Each number is 128 + 24 x the weight over its row's rms, rounded and kept within 0 to 255. Layers, rows and columns count from 0. Numbers have three digits each. The size before them is the row's rms in percent of the matrix's.

# layer 9 MLP down (transposed), 768x192, rms 0.0861, rows 339-411, columns 0-95
103:126141120114151132120152126098135117096115118147145061122109119166154092079135145119102141135137123126130178145077124140113139126142138136108101159126141128103149104079136083100153129120155136117152135145141139126132117116130187103140118143171114118132154086154120116128176145149151150139
097:140107166120075139146148125103153111116074137156107127135136160132143105163168115139114084146112123140141121148110141106148134135108148118097126185150107117146130164147142126104177102114156107133134139103142141150097134135102162148211106075125107134128124120110121157186118110133128097122
111:101108120122140143106119127143173137126154131122083116137109111143134094165141139150172097142149139110091110138128126125104127147093111126135078106179166117143106176142086129146122147123120151102119097080156139140111174119133193118152114133168153119125115099115099077107101100107148119089
096:134093110116157112106135131123110163101152108072170106121140148123120112123158128093082162118130185081132079158122093116126151163127179063131104124119135115122095163132161150128107098148118130098149091148137132160146138132141125138169124154127130137117122164151119148139124130136109099111
112:131122094154142121142126169115133141160088137109168125101149143141152134137138124163134168112151095169118078148118141140160149116144150149124122127122157119121116077107154146101121139139112167143123171096126116146134150165149086103100139105117145145162132121175157068063120118083126120083
085:135113124096111117163142201153097136161150097126114135125155122112159142116148151152181115135103128087140114122120113104124103138126178161093137119135118143105136118158115116153153073146124214135101127121124145159124157134160152114129146115114144104130106121106096102138152114120120127141
097:131153145157050107132147148124150102113135130114178100115149124165151164153118147116123136133119126143173125116145154147071125144120093138123137115161092117115174116145116187096137193137129130075172134117099143134105127124123088128137098145096120105122096171122160147106132111096148115141
097:128178115063153125129117145131122130151168105076143101144139127146141089135162120115124168144097148165120142117066104114155114159120178146121157121106124103131122156142167119099123135146101094138134083179147119128079111106102153119128143100102145117131180121107137132119170154117097111112
093:119139112146132094090137145133128146118092146146142129111124129122138114136138090125130143170142139148113082094155092150149117158117163135155111143099148140133164129150103095140109161081119152114085132078060088098154165114138106098142071121083154153120168132139133132134157119114127125098
090:151155099117194116165106086135123088139121093137145116067144114163161134141088106140109112121142170171134147139142161110092096152190134161139096110116118136096119084138142147124091112085128162156134153113147120150137205119112108132077108127137104139099129128094133157143143116115151127167
096:125144128123139085152147157113128144124121140128112120132150135107130179137124132145114129126123095110134106142138113145162143077133171102121153110113176135128124156159151152164104132146152144103150185095104110137135108122065135129141191079105116130128123156157124080126125108131118117093
100:122118137101156120140129106158169084067146099150144130141109162105126159122183105107133092143092138151108111116108115131102134106094151124143127144128174112051158084107116126148164115129116143121174141154151176089105119111147127169136142114151108138128146086142139216110160106138083109157
095:151120133145121153148085142105127125105120121107159154138116122129092115115146100124160146155142150133123110134115123131083129121116146150147131156124132134151132104112105089136139099201127159173110146114130124088144131149126139097093124135112110130124067131157169179163128145128111161134
100:061110126161152135124114103147143129140132091139174153125122117142132116070123148125108100116118154120138153160141145112094129163128132144122145131110138112175160175144122129098165110119150128126121087096116148104113142106098111121124135124127093125154097122144161108114139104151156116114
090:089150132137165089136137131108157110138151091104064166126116126103103167111147127143124158117186141146145160120138093107168108069137092118139092140165104104129130145150122136110093081151140146120121166117110079124151189119156117123120157125133151143124134133130112152139130101148135144113
097:164130122130158085142134125142137124164166117119123141160111102135139135119121152128117100109150137117129117083146103091121106164109127068118141130154168123137119138140158115134153110153085088163077163120092124134131148132122142102147128152098089187176136130131103138123111120127155180100
097:140156093093154108182132100116181099143118167120160134128112099107139091128089166121133120156133151114178116111057150134133145141146088131119155166108136123105131107104138114115119104109085131091133168114147165110149117110092124176113143101140147116110180125106123161122145151138109160180
099:079104094147124134145112139126090141101124127103176135135112116137110150111116167125103157152135148134138121134151119141098156113166137088066113093163127140138166132167114120109082109148137180161119135128123119173142148122146100163136154081139102165110088122111115160114083142070144153136
093:167131116139097138125125134140120137139103099110189116130116094127123107112137141156113080098111151159108129118147157132125127126130116145136176139136138152082143132118097129075127118138088099186135123110135112139129095129148134134133163124111097084140155138159136129101137132172105091145
094:139139117088116154129129128110153099112151122146141125145130138103158120101178154116114113109135141157100113138151143120094146121121136077147143105115145143171144137172111117117123141140157124114174125127158122103186119088140147111139146144161099117131065107129127088118117104134154187095
099:131112137091100123139112106138155107127136113085117151121135127168084104098071058146115108173131118135123132113145129137135145130112130130139090174074122111138090168107139113138149095123136124112125154136157108159124153156131111141139175149122162138150115110127161147076127097145143158151
106:129148112121115118123129109157099102100080134149100140108134146088162171152119148130156146121149137081125125080099147138114112138080114116109120153124096114144116149135169153095146189099105127157155153135112123140135134108117114098115120175098106123110220093097097112100160139134100163167
105:154131140130109095127124099139172128129131116109135091107128129131098081087175135135166154119115178135140111101081077112116111161137123135109196149131117100138143091108109127137138137153118106141150125090118126161143094132109082151130136214130141142143163171087123146139146160130111085129
098:076116170152148141113108166107115133143137128125127141149129127150127133125165111151146171141128123149106123133147115124108122172124125117120097192161100113150086100128149130187159117146130100110137128169129151136119138086082133113093078156109099162128125096154097122123124114134155166164
098:090104149091127088130154141083116102138161151114130124168140149090144130088086114141133127137129130129121111116135181067134142107132157182093117082141144132101123123130163151102145121123132143138167129164136120125082139127102161137128143147088135131107108134144169134153118136135144095141
101:097149147127156184114146133133107111166102146116146133115128081138121135139123162100174133132182136122142151075132105126117134129108156130109126111154073102111155132132094172111137129164147127156114090128187110088153127127154152102171160134132141139093080127104127136126103134148126141098
111:116130136129125121104154116166136116176107120127088080137092170132174128132122151149176169136137171129150111113090162149125087114114151151138116113133092096157127112129153111133166145135138111144156122114164117148105094126131083131145130120120131111109183134131123160110097096155122114100
091:148109150126132118130092093126124139092148075183086097092117125141107131152122126095115115123156130171136099140153150125105145155103101142152151121126133114130136153136131086160124113103100140100141148122086166144113117142164139093164113099129179089150105153170155114131107155109120163080
094:124087080090155162107108164129130146126096106151090132128144152131107131121159133147179089132084123124097149123093147144104083147137160150106157132119118108103172096145094137138103137137097145171104087123111165138120137055148123170153122098172094098113110118125163134107109101122121132148
103:094129121159134131100142107111139118139120111115162136133105167105164173109075113117100117102122136129170089109156127073141133120142078175143142136122131145121168134165131184151132153113109145137111121165175130087135160126143142103129080152193104127125145089106112140151096116076156104111
088:141101097107146142145111137160175109092148123136068084154109077153131113128142082170150137131115127140141139103103135117145151134102086142106130116118131139108144115157132121166141110147122099112137122096160133146131092143117136152131185174123135136113097139136122133096090156109128083119
093:128158148090144103142122149117123124161130113120098102112110124101106157091161175150090115087101149123076122105105122116140157107153127133108119156106145139076110102096152119121156104150161104124118156125116137158112128137162098137131103105104139154099165147121122118132090124151110137140
105:108134128144123127134162110166155112116054170059147113192114134117163102122127137131115131098171110152089139153145144127151109122128101103165109141107124118159143123144123133109094124098141168112111150158136117122130140108127124102130122131093158099119083168135123145125151128140154089126
097:140155136096163132114121171117132161136135135089134104133122134143141086151127102127108078131082096104101159152152141155102127121108152136155141142145154162158120122105119157071122083126180122137139131147123156101109161176149111128157135140124122166122155144092145125118094159128109159129
088:058126125146098161150101119120136156143122100096134133136134112121119095129128124107134170156099091152147116136168152122111081128104162187107069169169131148133156134111122158176116114167152152129105131162164123103124115085139103160150155103114137148134125187135105111082081098092111132130
103:149152112115113131074121149132088077142120120170131089107113118127159122127088174130123154107068107127141110156129139129160168149129100118152142131163168129110114099119115107101071129133134143165108134088135152135111129125128115114144104121115155123162109148143163152139165103110113129089
103:158127167114152130144148148143099144148112141161131117111194107138130146139159107120135098154129146101126131122148130145144100097113112154086161109130173148106132119108125137127098106139180093167138144111141132099101151158131064094125130159144137143118125126081139098126122101193122152133
099:136153113178145133120148127123156161108110145169138124103145106116106163133143080171148117119131157108131108137127109110126155132143146108152142118105126111132115121149078178146105190142129086096122109123122162112122103091137121089138122162116145111152146117159105106120106134131113151116
095:103130096146128142140121176161163141139176150101131112195131106120105114132140117099097143148100138087109128132143091133147133162190141170146125126131140127115151121119075116116153100110076118128116151119145116113132192124174097126111140115140153072126108134110130080146179085161092155158
106:119131127137142121143157124114154090127136157124134140109148163120134131138049095124125119157126097162124118108127089141129098145183112145101154120143103087143109143114108143068152124123110151130111118140142144113083133119084110142118120113146147104116160137140122123157094146133135070144
106:133153119139121219141094134121148094133121127140133139095082144149146102107096147159107131135114120128155081119104100141178145089154108089148104126069139147152148127097137134100103122141118138186128113160122147165136123134168098092157080120171133104119152117156143155127103147075113119133
095:131109125128130138150110146105144103092111109107102119154121132131117149109122137073147106156117159139160151119121140148104102115097093097150130155102149139189117099127120128145098138148179105101131145158131109160128112145144134122119111179128149115115054135165121175165124152120095149113
099:143106160116146125165164116108130153133124113120106083153126111086126109132104108142146183122135101117097143187152127143146119148149118161133150085165146104132141124094144143148158127112126132125115152124094115125143124134137106146103150137084113130152138162091095126135164100156122110086
093:163190119110137104154144095140113089147126116106123149149113179150101130095155125114115095137131163155157091054132107138131100100164131132129112119113118106170145098123110131218085116131111102115085136163103112150137113117146117125119144137105104140163118109164135143100198097109115114127
111:147080143115103135101138127175114156095085134145094149168119129115137114143140132111120136107097131100173170114146144114136160125127110136104101132131122129171084144127093101155144145117122137086169147113097160156123099085133147126180102175147091128098130096075132114193121097151116189109
104:123119152118123103161122190178163107111125121111104119122136159066120088102134123155136138128106101103139185111100121162138103117108116138101091124141150112133121177084120150134123143098130096142138139163117116116136127166098122084129141142166110099107158110133110088166107113178109159081
096:135136171115100118154157143097138107122127175147132117138103100066122153126104150157147112120103118111124125167098145161107177113115170116154112157112130090115125091113092128103093138145162128140138145164111189083073111136099108148129123140152124174133171118151134132139076143071131138064
113:134106115130129081111124093109150163180143116109121179111152128158126177158121173165101111122098131090119126110116130122113141155115163126131165145144123127114160068106103113128136130178158135162121106092124158138148133150132088171117081165134157126142133144122109108159128132134137080118
098:143113127162117131152132137154152149102155154115136078127135120132138124120124100140125149124112085163112132158146137158177132127116144121114144119096109118093109102150110125178139109077121126150123159085135099122149165060119137148142139139132105164113088136108165109134155105083110157142
097:113139115103094155139137112137132134137123108118132122132135118106157092128152136126092122151097147074148113156111108153079119129138110175120126135149110104144150077109115132124114090107153147162117121114134099145133136110156153109132108109060152111111148067128134108093117073174179149156
103:160114101148104145095128102160136100110139128142155122118136112095157166143164105135148131154123143154100128144116160102169135152128101086117134141137121113156092135113121102126125148101116114140126146099139140101163115124108179162165100116129129119088091155139103165142138125123112136118
106:140142119110157131152142088121125112122122106146103157142142148125102114088139144153110141094129137113123140175105143124165140131160108112102130097140128097133167157165130117128104117101122147116083173131104157102118125122130128154173142125131096105087102142142106157112132146137124083117
092:128125070123122116152100183081119128126126167163181179141137144114158148152115139112164118071133118136111101148131130140144126103125092162128093104125161083136131152148121114109164119155125161131155126111134151114067095081180132095154176130126140193119101102151144133176148094093134095108
091:163115160143125090131152127106097082155140163095104085092137078139167138114099170115138148133150131096109143133140129134140141116132172172124087132161147118143097135136130125107119124114118137134147135149168135134171132119115161109096155125128167104106098138062097153148110132166082143138
090:147121141120124134113103127131144137136125147117157154142114109164152134162157166140103145100117106115110088144122123144123150126148141092097131129157162140135112114150115095154102185108112118151133148176113100139117143158162139130144094156087141165126156131124110132114147127107085130111
106:143110118120142106141148139131117125111150146099160157148164144128108136089114131155125161109099159129154141149104113107152115117090109176112140122106165139154089143135111151119149131141092103158132179138133125158102156112124106116160134080112141120112141118139153182144130109137119135143
096:131152108150077123161089113132101158178125148111098131140138127099102104133144149128101145085166094128141140117146161164112140147112145141114139088110124124178096094103135172167137127116112110082126095135088135094119146153165138114097151130149129114103115136094161138160140123133134137107
101:125100108139077127144150123150092134143142124114164099101142122167169128094144151156132158123140114120144128147140113126128108152125099171132150140126121149094087147115087133116167113170093155104140132130139118164142088150153111120155128140113126119139198134129126080101075121130136118068
096:114116100147106143126140165161156135134196088126166166151154143147130083114119159082141146146095122098141123080122125140143129154173120105147152139145159120091110081124088081139109176121136093121119107089080126170099146149127094167117128151132130118146125172138125086120138151122145147079
110:115132144097102116116128124158079135076164145141169140137145162153136128139162113119128111120133116138134104093106122126126133143168108120113141130134120092143147122174132148125157174100152124088109100118123113141130107098152113121156138147147173135116135108115144108152163162155130128101
095:154148109092141076118127139089133137165122149155181122105136116145159140165134089109165175102093122126161131121096146157127138108145090108069130145129137121140148108154057116113110134135075106119109101140098119091119169124140143133109090136130161129096131140118127138102109176143120131118
093:135179101105120184097136111120101140097147126130096157131098106116119112104128158087110106085119094147136109127146127152122140120136125131128125153152141129175101144140123161107147141159128140135134072159132151130117093115097153147194114129132129136127145111120129122160111112095105131092
095:160144147142091109112124147140166114119143116133122144139096100143122139155097097147126090119172150129120142136128113132105149142152126087100133134111170150143161103126124172096125101109082148136153151156113136126113154132129103123147135077117103116120133149135127200136119123076166131112
099:145089158128097128153142126146139113152128141113129083083144130139113119082126149130103173135147132123164111115098139153103094137085139062101132162124127164143126120153082148108110142157108150115114129124161106170155075167155144146091123164096131103131178100145120137107125128160161145134
102:133077117122115103093118120104122139133128138174125105136109145101135147141100121123153117153139118128121130140137147130159079157151143129189107127143118153096129171134156124113139130140150142110118156183115133189089141131137163090159160110155127093125098103116135080102157108132134172169
103:136107107140155136107144111121117126122136100090140121145088124115101152143141131124119151116130208076111104125135140145080134079113138136142136159127103125146116130123128136122130128146150117135115158153157133126112107150085132146129182095105165125109211128141118125137139157066122091090
105:135113118132131116160086100101128107106142149147148145111136160125144132117135125120128141110121140132085101112141066155086149070140136150096161169106168150101130135103117124109133162141128139136203146158186105118160136111127092121123106092138128091130100113160137159134133116143129143119
098:125140139166141105132111151179128175115113103128156129140108112096101104161157113119123105139132146137138151108122122130098159128141088131099136144129175105084188131114133128132162114105143145144098139168141184089128139084102105137117134124130136107167079127131170157148164107142101143141
091:107105123125092093132129140105148139126160132129089130123121171105168173159121098138092141081090128141122085133125151167102111129094118166133118173110136167089170157112152145123158098098117117111105100110096125090181131149105097117085155138136086132150156113197156138143137133106155144122
094:150129102136107076131130136144168142125143137115074120135149089078113125159140143132148110126160115134108136153109145164124141103122130085107153095159126097112087185165118100157172143114108130168118132154129083127118155140147163147115165137077142153164102121093159122161134108125114100196
097:096127109122140115121136153148133134105146127109134132125128160111137110091114121145141130148111149099061157174116130161124167146106122162136133108113126102126121148133150122116142117133155154114157060118189121108168137119142112137152143108126071138150089086122123149081105090152141172104
097:166141152121102114153095171136133118121129140136111095124118119109091153113154116101117183110127142117105112083113128167064107060143139120121130093151161168118097107139132120072124098133123143101114129133111140104138152141114110112173148122105070117126158127141136170142095143117164108121
109:148165143138171118086152128179141111118108149123121091127123143154131153164127122132106150122099109167153115141129121111166142122126146141155166108155139147059091112085160163144150160134125107076126126095101069114122126188124170128143103137163099096098119137128140123154140160104114122158
# layer 9 MLP up, 768x192, rms 0.0792, rows 340-411, columns 0-95
100:087122114166141130076087145135132155138174131130141078121124127134109157162133088127100136136133126124123138128165095121135123079125135150188106065132122172099101135130145172158093149143145144089131108145141094107114064128141082115073103137164135155149142114124125122112134126120086155148
107:113111103115135086119171137163098137081100142130129134107101131145124129159132147134103141137142137169108131150127100139136106154119139109118130135129146136117163147166099154177123135116151141126138094121130114122125161161099165114106186169201096156127134084117097162114083104112114145110
099:118121113141126110122149167117166096153144112116128139105111134094147089098129139092155105167180152129082134146112114126142116110138150161149140125146122100094178124190157142143146134140097127154091167093119145131154102113085118147088147105101128123129140109120146120088153105101103131123
127:135129137147141175104155143099100106103105070151111101144151152148137148138111126119117100113116127147129181147140117126130102107117154113098137084137112128161158158156115110142124113125108124119142127100117132132109129108088117125163113104129104102133128126142100154163091125126151135115
091:189144090160189157079165140152146089140133126137144099106115112159122111112099096086127155175145096139157105149164174127123141124134095112115081128152138114168126103139137134118106161114117114123087144132139164127122127128115098177116093145146112130136165118119132119167177141132148128111
096:116082118150145157096127116138153152151152118197130108087090109190082098130156130089130139134137138134101101166102097120141120117131186121100141122136150165130141143140082086160119114113108179159100133095122094148141096188113165111112111120142115142112117143099141136119111108136144105110
096:132135139123117159159097089140122166129099133146133123146110149119123129146180135085141088159123146154137116091149123133119112146131169132109113147150120098089090152115109140159157124075116136148150119108130137061129111112128142181129160193131093092148109094118139132144116142155132164142
090:110151087109097126139161121084106119123133112164143121132132104128134159091117138114085106124114135139162144114151140130088120098165106143111159156146096137126136121164154148131132116159095077104148147141128179094135141124110147144155124132117111154084152124111118145148124123155134147090
091:104088127114125131097139137105122126123131148118111077146080185073141123155128151090187155162113080121072119108131123135151155119103113136076105132136105147161118138118122161156144136123108106129135139135098121072101124119146101094147107119137112131122165141128130105136103136124159102155
096:086105138133113152158094118136178097103167124140128124086143100116119110127140128096132132172129150139127123135162099108117125164119092126103115121090124115132102088108108116124094087117129089158122079125106144152120133107153131113128097149173148128106119098148148107132101171127140128113
101:140137117148120120116093196140119104133098146164115142131077132128105113133128126152141169070093122133116108145141105114133124091123154095127105142071073121108111115150138133126113137137110074156116175087134128141148126132135124125147169115166138098141161118135157134140131132130167124143
099:107140134142115098133129106118107127118152109121105113124126114141131121138145147074138125119085152116087134123068128137131099143140125104083103119117103127151152156148168132094118147127093148116121125137095147120145109178138136096089144127135118103111142153098105149108133111157080149140
104:092105145154104100127120169148154144147127141139151146133091170150128163102168138120140127120115109159155096078076115140107124101136140090158124125115143128129137132129148106146097125119104081101091094078105149164123121139096118105169122118109121156155168143117086159144130158131074156105
094:133157162103102135140115139119118107112115128125161084127130125129156084139124136124132151158079080135162124146147138093125131173138134120115157143117147141106138106138096111127136121175095112169118110156125130144101107160095153169136124130089126096096121113125137103142137105107105156110
097:172128139144146149130106178086120146133144125149149126135085124152132167138128081117114094141122135144144127128109123153100099122207138112149128122125126125114139139124117144127109118131161099123172143164125088198132111102135167111156182097092130116090084110122110141200162162161076108114
093:102086088110099137126157147127157183135101115101115153120171099134157144137129117109098113145131098131137097125131117093109166085071126136127153164129159141116135114126101153086135111181142119144084135143108100105141113162153143125127109151110129099149127132138123149107136117133126130103
095:141099153134085130163116085114128112101103113119102143124152131134116127102175174129100104051120119129168116107170118125143138139125145124170097139156136123147141139131105145125137152135132117130145110144150092070102097089116148119114071132110113118173136113103096150101123136185147109150
092:132120134119140087117142135138104130138146138117106162102139193137160148136161071074137149116156094100130101113125106130117145149133142125155103126123139138150099104178155129123144120142162132110148116126130114151128140107115162115125101140137146158090174077083098112171110123097173128176
092:110121099117122135146134113143122179156096140113131150110151129140142120072140126134136136103113098165142124152124129144151113095109138105144137092132142144129143119150106131159099168149120089153146116075105118104133134150132154098128147109117140110102106089132150136117178140136102142156
104:122135137138122132121146121114155109106187151108130142106139093167136122127139096144125158204157100164108102143140122145123123124093118161076096119076087152145145126118167149097103153118108128125110128109083152142178103175161129092165150086139144119133146107111148111148127139122150069146
098:145125142148113126172112136125137107127176120111152129102136106120113091086114106111083024161088113140135137128135133109114174153137134134119141108123125130143104083141128107153095093142105099074133062142169146127126108173139153145152183128129154135132171138124125139129099109085116120110
100:089115066147127120124109120147140137078112104108126133146125143161115109128098145054139104141113140123090126135142140090125145119104123132109125168111125160163145123114135128110129112121151117140136110116126061132103123126125101128122159074138101170135131136127123119085090126106157144199
098:139139110121118120122122088162153142118162106108140137179144124141116095120128135116124107143086098090135123113178110138139119101165177118105098168122130121116144103143117090136125076113076137144153115140124112132117117114094096194122155127138108134167097158139135122119117125138149166106
097:117102122137152167132108166127147106150099090126110075139149135169156168184119133142129137122140124104135147119166077203125112149107127104136129109124111130157081127152139106150118099161136122139100140112122107134140119121172116096112115109166119113143132142120121121109135144125144132156
104:132134074173119102098107120159137142089136169129111126147121101137145110136121109106119122159143127135145138102086144152183097136133098147106115109110162171167097114123123125115098124086109119113172145101109121164109163181099103154109126098151111100143128124145098137160142118119106147125
108:101078164110130126146139136141129120099086148116137153093177117158100163118110112171105143163080175139112099122097110113116110089121121124133135151178095098156153137091160098153153156146140131119135085122103106114117136135135133150104147161116128124089153133136107123117132153161123133123
102:130111149108123137103134134103168137146127120123122135114119085131094142128118122165125113102137072110164119147156116142130125117109183165124130124138101149159096103128148124142091140127123099129124109169112140120115134119113108125134133141126104129133187095099111124145124111099131199133
098:126171180149093117161156109136143097077135110109130131118110152147139125118131105089081132157135133122123107159150134108158186114138108122135102146144115180149125130126143097146149136124157123132147132078131144102122087162130175114114153133105148148120147107123124115130160167167161127120
096:109092126116118125073101147113126119088155141113152122130097173133122150122116109148111148169156130123098088132124090135090114129142127108138184161189077153095142112150128124147091115117123112142112132158104111117115160128105121144120171140100130136154145125098099151117143146093160130077
087:093149118173110132111155098084088096122142130094125144092136117134129120117108136109078119150111157127104127145159111111169116141123124141138127151131133151171147169121110168104128142107131144137118122158110160123071151158096131111123142098159160133144094127104130152184139110151113150116
090:129095099142097137156129140139142132122135130144142163166109100134171118108126105120113115130110140128121141129147156096107133110110144102109172091125131142174121129126141105147139092144085089093131076147144168159140124134119132125139156172174127100139118159108120107122121081093121130114
106:114110137101177074138103147134128202142112118097152138119206139132143112133118133115133123125136164196108099101113124147125084123132096139139140149121114132121136118112126097107158138137172124187077091124123118127142133121115113142117103107115143139144112141139132115161121086138104106131
096:150107110110147115111155177079131106098061147117154111138134075131086181134139109151146105151133070161123156130096167143132120079126115123140129127192146129120156070143150134103117106157140120128115154121141133108072125140141139131133189170125124144116134112132118128123138114142142085133
089:172120100122147120111156107103123134097143151124122084142145107157146105142113141149113124179118126130119103086123094153130134114125119104150132137127104173148134133095096136106158098138123127122141115120147139179136112150117123131124109110213113095121136111142084098145134156144140109135
106:132101165149123152103108124171122094126137151112113142087117154092127173163096131126092148114108184142114142099161152121138132124142076132147109152148121126155160081111122144148101123151135126177112169105133120097149176153094136139119146127087127133155171200154128118118091135095144090100
099:115129140099155162126148121134179170118125149130113139147137139120137127116190095145161078125120092110125116102083150153146095121143135127123163124116116147143104116154119115124119174149105109136181126087134132112099145164151148114082142117131121086132124098112164138160128135123116150137
101:168126116108141119149100084111153131120118131144142116156159151104123133125140149122127151111151117126134105147078164101118118120102137151124087136103076123173165105104166115129116134111110166165115108104100126117123107139123107116091161091144102121131133188133113135135143130169110120103
096:142119127114097137080136114116092142153150128142174109153157156098170183139141160083121094112130101109143141157104146145085117140171163094113140140182117185173100137147114134118109146103138087152110144120141130130114145098129131139115104154107154093169107163156121082174135131141129159127
103:107127126153145154115108124119164110144071119109140119103116114145185154142151168124104126150120161122090106114166160111158123150103116166136135146123137107116126147127172131149133126115150140101102119129139119101145111150117152096109183162158042146148132088097142204136147118098158123115
101:133113115109133124122108135127126160064165089143080135113149113105083159136151141128136077146123106147130117106126138118054128150125135117125137166142120141103135156144097160136108123116132122093121139109129144100153138125150151182094155126125115124132103146131139143153124132173169112140
096:114101151135097124138140085195114106149084118161097092149109077104104140135132133114068147144154139122105118141124116131157134166137131151149111086136113136120139195128115132109170175150130136161106148121133145113141118130092140148110128099114116090113104155159169089142146123090112119139
105:098126097142110118117119149143155181129126155087156154148104100145131128189142109144137131090124111184125154126137072065170174100149094151146138169142123149120126105154120116174134080125183174159144050121113124108087107155091139158108141101147112144111129149127096087154107140139122132102
100:154125107115137127084100115121147111136105086118118166128149088099093099140115137101153166169110118126151167163127113098119118140125099124128139146159114131131129124150130116103114131084114109174131102139142120101118109127134167154080151130120167135148067151112105167115095135137151143099
112:105128105095139134134137084124135089147110167127118132119086124116131129125149131105131099156094100144127149095183154124158128075118154091119154141168108152134089139126127060083128123135114179193135131135103158135099146138097119128133144133089144117101116166112108161110135119125137120162
096:136123129125148139080124090092166171123161161117085125128102126139126133121159111111108163140116125152112121164106169132144131124144183090122103109102141116130096157112162091147168111124106167146160114096116103089106114120149120100124123132142136127123097187109142144124118115061128169157
093:118125058107123153101134165124149129154134126114080117099102191144140111110127106105186127105174084124085125127134124134121103202135101113121142197139087139137150138113113158166111113102138130166126161115126098142134101106141098106103184126094137152117111116135167112095135090133139150142
111:164121160155104088128114114099134155178138126153157139133168150159144155098094162095122076132072052129106127112109155121116132121117093136132141130142119094119131135175113132139143147147123115148073134132086131137168143118142130172134106164126118124122135105160131165173165096131116141122
105:131089132113115189138131133105133076139160126157124143142075132134136186121126114111165144156136133125120110127122134122141139120155102107109139140140100092174125114130132106117093134164116129172111123145135143139122113132126111127182146121087122089167083129123100126117110151144134140111
094:163089145124138077139118160176116092135146184136153110138145132149125130128120142109136157140116121143117110125137138067152125094108130102083098195109122099115154156140148166154122152117146100141109142123107117151137116155127112139144156122123144135136139099110127163097114121119131145085
109:124109125138139128121150163114151143113101122117138116161153119138080198125126152100148124116129143143097176119109100128108078121121160132114141085151188133160124110120112129127148112129133165064142137144145132129141100148161069157119153140124146118125135129093110093136128130167134133200
100:139086119119164125139143141144130146121117172127119157114083148121098089147141156088159137119123157130127118119093123122145094180127141137160115117129127150135112142127106148109130116145113137144101132151168158127088091118104150122117140122141107172110105149090126131113127112161099134176
096:149133135111157105114100144099118152115140111139074148139091122129183112102157101095126127133119150107164096105123125182114077108131132092082144131144138106137147079141148154129142175144111073128108115105144117175131138163092150175140149134148143114130132128163129150126131138154122142102
095:139088152116167126107151152125132166152119128117120118151096102110112143158145115100143176116120079146092106116141134127153111085167142144136117139105096076140071108156133133126127080137143144114101102116137128147112143139126119132130183135146108115135113119133126113156149102100156147088
095:148125125150112149144103181100110183123132117129093099135106093121147133133058138112159120157131153155153154091167167135094116130098119120098117113118136122126133096113129121096134109120152133120130106128102134123171130112125136146179120131136112106105122078123141147186125161160099127146
107:131113129134128079148117156117154159146127113108152102141114113131119106106117106122133109118172133181109119141128106165139071100139111133132088111147159117130094139130116138161125130150125099141129108135104090118126169150127146139088160106138109163113135088110172119124141157135191136086
088:133114138137174134128121098158102101147118180104119121125110134112109126141125154158120151114140097104105084136098126057138123108155116112114089145155127099114160153174138141124138116134141110142074138141107134115132169146095149166131145117120076138131131084107176149115139106145164088082
097:170140104118129097138111111125087106126146124102089139102118136102097131167095138103092130117132139110132153124147122127146129110090137122103132104126183086120144128125171110107103116132125156160131111090099143127106126135145106151106140158130100085126110151151119127128145140119115185146
096:168149165145144132131114134139137139135092151133099117137107125109135118114177120117091097095126131151126099151158127099091122198053149123103121149144113146143126131156184159115126064137130127116101106166188105128147135114126123128159104120116082119084117136153104141118105161148135118139
103:090104126177119142097149115115119129109101089174129145126138110112149132118144139160114081152147131128112112136137104128083146104153165098143118102113143159109120142135165095094090088156138111124143128070124165130114137093080125124174138126145140123143139164129129195141125123145104127151
093:120149124151147123178147130134086117118096096155091112126149160118176149129109082109140141154163101115124145155130127130104083160085164110130152097127096113193136118139137143143128136123162118138117135132121135176132118132151122119135142143153132109127116145118086130112131113123126119111
094:082122151133160112103111138095115122164087137094135134115151161139165113131157101113181111179135109150129149114083064092196147112141157163130116121133164135121126132114139139100111155141103158134149147126142077156145092146123104097092122100133109131106131123124142092124159110094098148125
109:148111102090143169139143132104114144145107154115112155081148129113105139116153131131158118135141117112169154115140105123151117108113128143150110146128112113118104116173130104121158156119139082139093151109144077151181098115121120095129145127115157130145179144108106124120104154175118114103
100:109164117106128128161145136150146113117125167137095169111139093122131116108106164115139111107112101171142131125151113121144113130163130155104125139125117141135116170099143130128111123097101152140141131148107147112133145126154102108112097098118150120124145114081119120122096148117112141122
098:154156112137107123106153134145138119133126125117106099122127146151110158181126107132179103142139104109088064134115119135121132170145121134094113089120139155116142117138106140132152128107163145131104125129150097140123154143148147121117102132159159135097154130119114127098118128118123091137
102:135126078148094108110158157138126126103101145154135077144115151148125151126145202105111181145114103140123122123127144095174135164152120103177141084185141128149103136104100133148114151112096149134116135103113148119116119167147090129150168118145101103139126138106132113162137102128139137125
097:068110136140107091131079168136180123069087134128103093092148092141113166117127138114142126126129151124124119161106137130162154158115141084139151095090090153112132128115106107146110125154192133150131094096164141095113091158128119191134139128118128164095123133145149143142120128113133163147
098:101072122168141151111134161098098134114107143153113161089167132120102140141185139145115089146141125114157130142084085142147148137122099114117153125128118129125135138107130123123118151130096151117125154121117146098100139132125079085187144147118122101156138139133130087124145089101132140136
092:092104108141135151140145138160115159076141136129168118125123138128106126121116127113163109116121117136083121157137094084091119148188097103135109100193167136143087149145125156147054097185116091123125116104136137134115112143127167159117129126123132091114098100106123110104117124151127120099
095:100133126114163168140140109117133122119105137116153103139115136187122154133113154127077157123106180154138114043147105095160129150133164133138108155093088128129077111133128138117150141135123140102120106138120144113140111149134105115106044123194117119135145132152122122127115136136164163105
100:103105095164141088113132145150147131145147127117136149089083109142151162135130148129143161113148113124094118122150123116125104150101155140131134135156098136098094147121105110191145124074176113167186148160104168095097148152140116107144115107118162149103158177162136092176134126154100090124
099:091115109115135141121123104181130122129141142135103126154120124084168111145123108167106092135126136164141136128155147132128153169134126104152114150122142151162137155114122137151140123149132105179076130116194183130113104152133107126124155116146125113130113145117113112107156119140096151166
099:117132132111151096179075130161136128179157098129141108137104124145141117108130130118139119136111111108129118155159077126143108123149135132119122097151133106155156104115089145126154097143113136171150150132135149153132139121120110124115144094140130166165074156131162133196138139139116151104